Weights of a small transformer language model.
Size: 9 layers, width 384.
Architecture: LayerNorm before each block, untied embeddings.
Each number is 128 + 32 x the weight over the matrix's rms, rounded and kept within 0 to 255. Layers, rows and columns count from 0.

# layer 4 MLP down (transposed), 1536x384, rms 0.0458, rows 1047-1071, columns 128-191
[[ 31  63 103 164 143 137 135 148 103 127 105 143 153 151 155  87 151  82  82 132 174 110 180  15 151 163 134 108 114 153  87  88  99  71 185 153 174  94  93 156 139 202 148  55 124  81 198  86 177 126 115 136 110 156  66  98  90  87 114 102 117 192 127 211]
 [143 143 129 113 131 121 105 111 139 145 121  86 168 135 133 124 140 154 120 128 125 129 118 124 154 111  95 124 149 141 122 183 118 142 187  82  86 135 150 170 114 136  91 155 133 139 124 128 124 117 127 137 131 122 137 110 127 106 149 145 180  98 138 108]
 [131 123 148 106 115 187 176 117  69 128 132  52 149 150 117  93 156 173 125 117 107 189  98 172  83  97  89  79 149 170 115 207 138 117 152 115 133 160 133 101 140  74 127 111 227 102 138 146 102 151 115 105 114 232 110 121 116 122 170 183 149 110  91 165]
 [140 144 118 108 112 114 154 167 128 116 170  88 182 136 176 179 148  81 160 166  65 174  91 135 141 119  50 133 118 116 133 137  66  72 130 137 110  83 155 114 182 149 203 192  52 142 112 124 115 234 141  82 138 144 149 151 168  83 179 114 139 190 144 135]
 [ 83 153 131 197 122 108 162  96 124 160 122 190 109 155 174  70  73 126 154 117 100 133 130 106 154 143  90 123 166 128 148 124 126 128  71 173 136 174  91 114  93 164 160  99 196 119 145 106 141 141 109 134 200 151 129 179 120 159 135 146 106 135 142 114]
 [110 116 132 152 160 168 129 125 131 192 168 122 138 153  96 101  95  90 138  86 127  82 132 131 118 173 239 151 110 134 164 149 153 106  81 149 128 126 158 123 132 135 124 155 120  87  86  84 144 119 156 118 165 145 189 129  91 117 119 121 165 158 111 104]
 [143 109 155 158 145 137 133 117  81 161 172 104 119 148 126 129 142 109 110 136  61  80 144 156 151 157 144 100  95  83 126 121 147 128 133 140 115 136 149 140 139 131 169  97 178 127 146 118 131 112 139 132 170 125 162 138 133 116  93 142  94 152 129  63]
 [143 116 139 138 115 103 126 145 128  98 124 122 142 116 148 113 140 129 129 143 155 147  94 136 143 109 130 123 135 160 138 139 125 135 152 153 126 133 119 126 138  87 148 152 144 115 119 158 122 140 143 144 164  96 128 125 122 142 120 146 135 106 154 111]
 [165  96  71 127  72  90 165 134 141  76 178 126 146 158 113 147 143 117 123 110 138 126 120 177 208 159 112  87 163 144 152 110 185 107 138  86 172  91  96 124  82 152 128 113  93 126  83 106  93 116 179 145 199 148  61  84  91 136 106 145 123 115  50 178]
 [137 119  67 123 152 157 111 139  72 119 171  85 141 122 117  99 132 104 130 205 144 133 115 190 122 131 179 122 129  86 100 137 106 146 143 166 128 140 121  82 131 106 121 144 142  96 175 108 113 130 154  89 142 110 164 170  98 110  96 146 142 107 106 130]
 [134 103 180 147 142 109  91 114 119 126 116 136 137 107 142 146  81 164 111 137 153  80 156 128 104 132 142 122 131  93  87 132 109 134 167 161 123 138 161  97 145 106 116 152 127 162 132 153 122 164 127 109 126 163 133 142 170 102 120 105 115 118 126 168]
 [181 176 128 101 135 137 148 141 142 117  74 144 154 135 122 127  72  86 109 138 148 130 173 188 131 135  96 177 158 107 148 182 154  78  93 151 145 192  75  49 167  93 169 166 150 113 237 164 149 145  92 149  72 186  94  74  90 124 150 122 114 166  63  79]
 [131 129  76  99 108 107 171 153 146 131 142 139  94 124 150 153 127  87 150 138 155 156 117 114 126 126 100 145 145 157 111  99 125 157 161 149 178 151  97 157 130 165 135 127 129  93 112 135 130 170 147 144 116 132 111 145 136 173 121  99 120 156 166 123]
 [173  94 110 182 140 139 179  85 123 148 112 100 126 143 128 121 125 140 148 113 113 121  55 112 103 129  97 149  94 168 134 159 130  80 147 144 175 174 158 124 118 144 151  96 116 166  98 124  76 122 175  99  83 136  91 148 131 106 124  86 134 157 105 101]
 [ 80 118 125 187 137 158  77  71 119 139 204 129 180 128 116 164 124 148 133 132  95 120 126 123  78 154 172  91 106 135 184  94 110 143 143  42 128 120 170 101 103  97 146 128 127 127  60 106  81  95 166 113 133  83 154 152  68 151  65 128 100 157  87 177]
 [147  89 105 169 112 140 148 157 145  26  73 191 146  94 135 115 137 160 179 138 122  96  86 163 123 134 124 103 177 104 107  65 171 110  99 198 167 143  63 115 139 130 119 115 244 128 106 158 153 106 103 147 139 111 107 146 155 137 185 148 111 141 123 169]
 [136 110  84  79 129 165 104 150 110 139 126 138 144 121 160 156 129 121 122 129 114 129 117 142 121  81 100 126 126 115 138 124 143 130 130 128 131 190 167 125 151 181 144 167 143 147 101 126 120 116 114 127 153  96 155 114 149  89 130 129 129 123 111 117]
 [151 165 128 130 154 116 108 125 125 121 149 122 137 129 108 126 107 120 160 139 163 156  82 121 123 128 114 117 111 130 115  95 154 175 149 104 154  94 139 148  93 120 118 111 132 109 138 128 145 141 185 121 180 124 111 118 105 106 136  69 105 118  83 133]
 [104 144 107 106 130 125 110 105 118 159  96 149 120 110 102 134 149 159  74  96 134 168 186 144  87 102  99 105 161 133 127 122 183 137 134 153 138 106 170 123  95  87 125 138 132 134 111 122 178 146 112 127 115 160 144 102  95  89 150 136 109  99 136 131]
 [154 124 154 142 114 126  99 113 151 118 142 159  77 136  75  96  97 137 104 139 192 127  64 186 160 133 156 153 171 170  96 134 136 117 144 168 107 144  94 164 101 110 134  96 165  98 141 138  97 102 130 145 185  84 112 122 127 154 152 170  94  59 197 145]
 [147  76 118 183 160 142 173 144  86 177 148 133  90 134 108  71 163 141 206 129 133 158 156  53 133 149 200  93  98 152 126 119 144 178  94 103 119 167  94 134  76  90 147 162 164  81  75 146 137 144 133 140 158  68 150 197 142 108 137 140 161  91 156 161]
 [126 147 102  93 113 171 103 165  77 171 115 162 120 117  92 155  94 102 111 117 168 137 124 117  81 148 109 108  71 145 131 152 175 147 176  82 117 135 174 107  63 119  89 144 126 109 139 149 140 139 174 166 117 157  92 149 148 114 110 137 107  96 109 130]
 [145 123  88 149  97 101 102 165 114 136 125 188 118  75 136 126 109 114 117 123 114 129 136 118 152 143 158 116 158 103 131  92 146  90 124 124 144 106 158 139  99 136 141 104 134 196 130 116 124 102 122 154  65 181 123  49 109 145 116  91 123 144  88 124]
 [112 130 143 150 110 102 192 118  81 137 106 137  91 143 156 163  93  68 144 127 104 141 105 130 126  68 136 133 132 142 134 126 111 141  94 144 127 138 143 131  97 116 128 115 119 193 121 179 136 143 137 140 114 165 108 100 152 144 103 119 101 126 101  58]
 [119 118 131 134 148 117 118 169 123 129 123 118 136 144 105 120 133 137 128 133 142 151 136 139 109 118 154 110 145 113 158  95 126 143 150  87 124 110  91 123 118 120  89 137 100 129 124 115 137 130 155 106 158  64 153 138 157 130 141 136  97  76 118 125]]
# layer 4 MLP up, 1536x384, rms 0.131, rows 1048-1071, columns 128-191
[[ 97 141 109 154 149  87  99 108 118 128  95 116 149 134 120  88 133 127 117 120 105 115 136 124 123 116 138 126 127 107 145 103 153 134 141 153 164 104 150 137 120 113 110 136 172 116 166 111 141 107 139 115 177 105 115 149 136  87 177 117 115 123 125 149]
 [107 118 127 136  79 107  89 142 111 130 141 138 132 145 123 164  24 115 118 149 158  82 143 123 146 138 144 198  91  91 162 126 168 127 110 164 160 158 129  76 129 149  95 116 119 138  57 105 198 139 191 182 196 110 151 157 102 142 144  92 128 146 130  89]
 [113 101 124 106  61 134 126 124 104 118  96 130  80 143 144 147  84 155 192  99 189 105 212 107  88 112 212  85 200 146 142  84 161 174 102 169 125 202 133 168 161  91  75  81 149  14 156 148 106 145 143 188  84  62 151 111 106  78 104 180 114 200 184 147]
 [184 135 127 164  96  91  92 139 131 114  87 122 128 207  91 148 178 130 116 113 113 178 100 100 116 139 128 117 137  87 147  83 157  88 164 126 118 117 234 139 140  83  64 113 197  55 137 197 101  86 181  74 117 140  94  78  97  74 140 109  87 118 120 179]
 [141 106 117  66 178  90 138 104 130 209 168 119  56 161  55 131  82 118 102 156 167 159 110 122  73  94 165  98 135 107 132 129  70  92 115 106  98 163 111  99 173 110 107 128 181 147 113 159 132 142 134 112 142 112 122 101 154 140 173 178  70  84 201 126]
 [121 121 137  80 160 155 184 160 175 102 123 138 148 116 139 105  98 149 158  59 165 151 139 127  98 105  80  98 187 165 175 148 124 152 106 132 139 116  92 155  56 134  94 147 150 157 108 102  82 175 151  94 108 160  65 150 119 207 205 151 110  88 169 172]
 [128 142 116 114 118 136 117 106 121 129 125 160 137 156 130  96 130 124  96 153 113 107 152 141 159 138 110 131 113  92 131 101 107 166 120 115 158 144 140 140 133 148  73 132 132 125 129 136 100 127 117 152 124 133 114 140 148 136 119 104 128 105 141 127]
 [148 141 162 165 159 153 134 104 101 123 140 114  88 186 156 107 113 130 121 144 167 171  81 100  91 109 136 205  59  55 111 119 102 141 137 128 145  99 135 138 187 119 142 100 176 181 213  92 169 140 154 107 127 173  98 196 100 122 111 104 150 197 147 168]
 [136 105 153 107 102  53 122 125 133  92 138 120 103 125 152 154 157 127 140 106 112 138 122  83 128 136 122 150  99 141 119  67 114 140  87  88 110  78 159 185 128 155 169 134 155 111  94 147 142 130 149 219 120 144 144  88 120  91 195 104 110 156 175 102]
 [140 157 120 135 106 127 110 117 138 105  94 130 122  99 168 105 119 175 105 134 110 100 147 140  94 124 102 168 130 169 156 118 148 168 120 113 101 113 111 153 120 179  90 135 111 107 135 139 117 123 144 149 129 115 148 153 118 128  94 145 165 151 130 135]
 [159 131  98 145 149 157 132 103 124 120 137  82 185 124 129 122  72 152 135 189 131 118 117 139 120 109  92 112 174 172 203 118 102 117 154 145 111 162  92 100 127 164 104 132 134 109 133 165 189 140 162 110 155 100  80 206  96 125  73  95 135 169 173 104]
 [123 120 107 209 172 127 172  97 150  57 154 151 157 135 127 139 105 146 142 158 132 120 169 159 108 118 125 112 156  82 165 134 141 100 138 137  94 146 122 103 123 100 106 112 182 148 148 137 155 110 139 194 187 115 100 109  91 104 113  78 147 130 151 103]
 [124 155 153  64  97 123 111 130 138 101 168 136 137 167 175 140  75  87 135 152 129 133 144 164 146 101 137 144 177 122 162 144 128 152 107 129 110 190 124 142 168 146  65 125 144 160 128 140 143 156 102 165 156 121 103 152  87 113 107 154 109  77 124 128]
 [ 73 157 120  43 123 146 171 103 109 136 105 129  79 114 150  99 200 147  96 141 155 111 114 114 190 138 128 152  91 179 129 160 124 137 151 123 133 164 129  97 102 105 116 106 145 138  99 118 192 130 143 144 172 157  76 158 138 156 172 160 180 132 154  84]
 [145 101 138 111 146 118  95 116 145 156 138  79 104 191  98 106 157 103  95 159 104 154 131 126 149 136 169 143 102 162 183 162 101  93 114  83  85 140 109 165 168 163 118 127 102 219 167 153 141 102 117  92 140 118 157 141 164  67  87 113  81  88 126  64]
 [154 126 182 107 141 115 158 109 169 168 182  95  89 131 105 138 105 154 130 123 126 147 119 141 128 113 133 146 139 173 153 177 127 119 102 125 153 121 147 145 168  67 116 142 169 125 137 116 112 107 124 155 118 128 118 122 141 115 155 121 112 129 130  88]
 [123 113 131 121 123 135  93 110 116 151 130 164 127 141 129 145 123 156 112 133 123 150 128  93  91 120 147 161 105  84 119  84 121 130 130 129  90 133  94 128 192 147 163 173 113 169 122  98 159  99 134 112 164  84  84 107 129 111 124 145 101 149 118 132]
 [135  70 190 180 179 114 149 112 118 112 115 114 110 110 136 123 107 175 151 117  96  87 166  95 155 113 152 192 110 110 141 134 117  94 155 141 119 157 154 118 148 135 123 161 143 171 123 158  90 124 123 114 164  95  80 128 132 108 153  99 171  94 107 131]
 [119 145 173 102 180 145 115 141  85 142 169  84 176 143 161 182  77 110 137  93  56 124 152  66  89  86 107 137  86 103 138 141  99 164 122  59 121 158 141 131 152 117 116 151  86 118  87 116 163 150 133 142  99 177 154  90 131  65  93  92 124 111  78 201]
 [131  87 152  97 214 172 107  84 147 129 125 195 164 105 104 110 187 100 111 132 161 121 104 232  96 182  87 100  84 198 152  91 181 191 113 151 157 113 114 139  72 123 116 153 156 180 154 111 100  82 127 192 140  79  77 120 122 158 138 113  62 108  90 149]
 [130 130 162 144 146  91 123 158 131 154 127 173 128 144 121 142 118 160 107 105  92 130 138  81 118  28 163 106 133  92 157 147 135 128  39 134 183 144  95 133 124 138 174 174 107 122 127 125 158 105 106  88 172  50 183 124  89 132 136 133 137 172 211 108]
 [159 118 130 122 132 126 135 140 104 157 161 116  90 156  93 133 142  95 108 177 135 159 113 131 144 120 101 154 130 142 105 139 131  87 117 121 120 137 102 167 106 100 128 149 155 113 178 107 136 109 160 110 124 158 139 132 129 127 118 112 102 123 123 103]
 [120 103 144 131 110  98 145 130 142 123  88 158 105 158 136 115 155 131  99 137 104 149 119 127  99 112 120 132  96 113 176  91 125 121 128 127 155 144 151 144 163 110  97 168 121 112 158 120 119 145 144 126 129 109 182 103 114 134 118 104 134 191 121  91]
 [130 121 137 121 129 130 142 111 135 118 145 139 168 102 131 110  98 110 126 117 132 158 124 147 140 118 130 155 108 121 126 141 103 140 144 165 128 140 150 116 147 120 141 127 117 114 116 124 109  96 106 133 135 177 143 143 128 145  97 103 105 177 113  87]]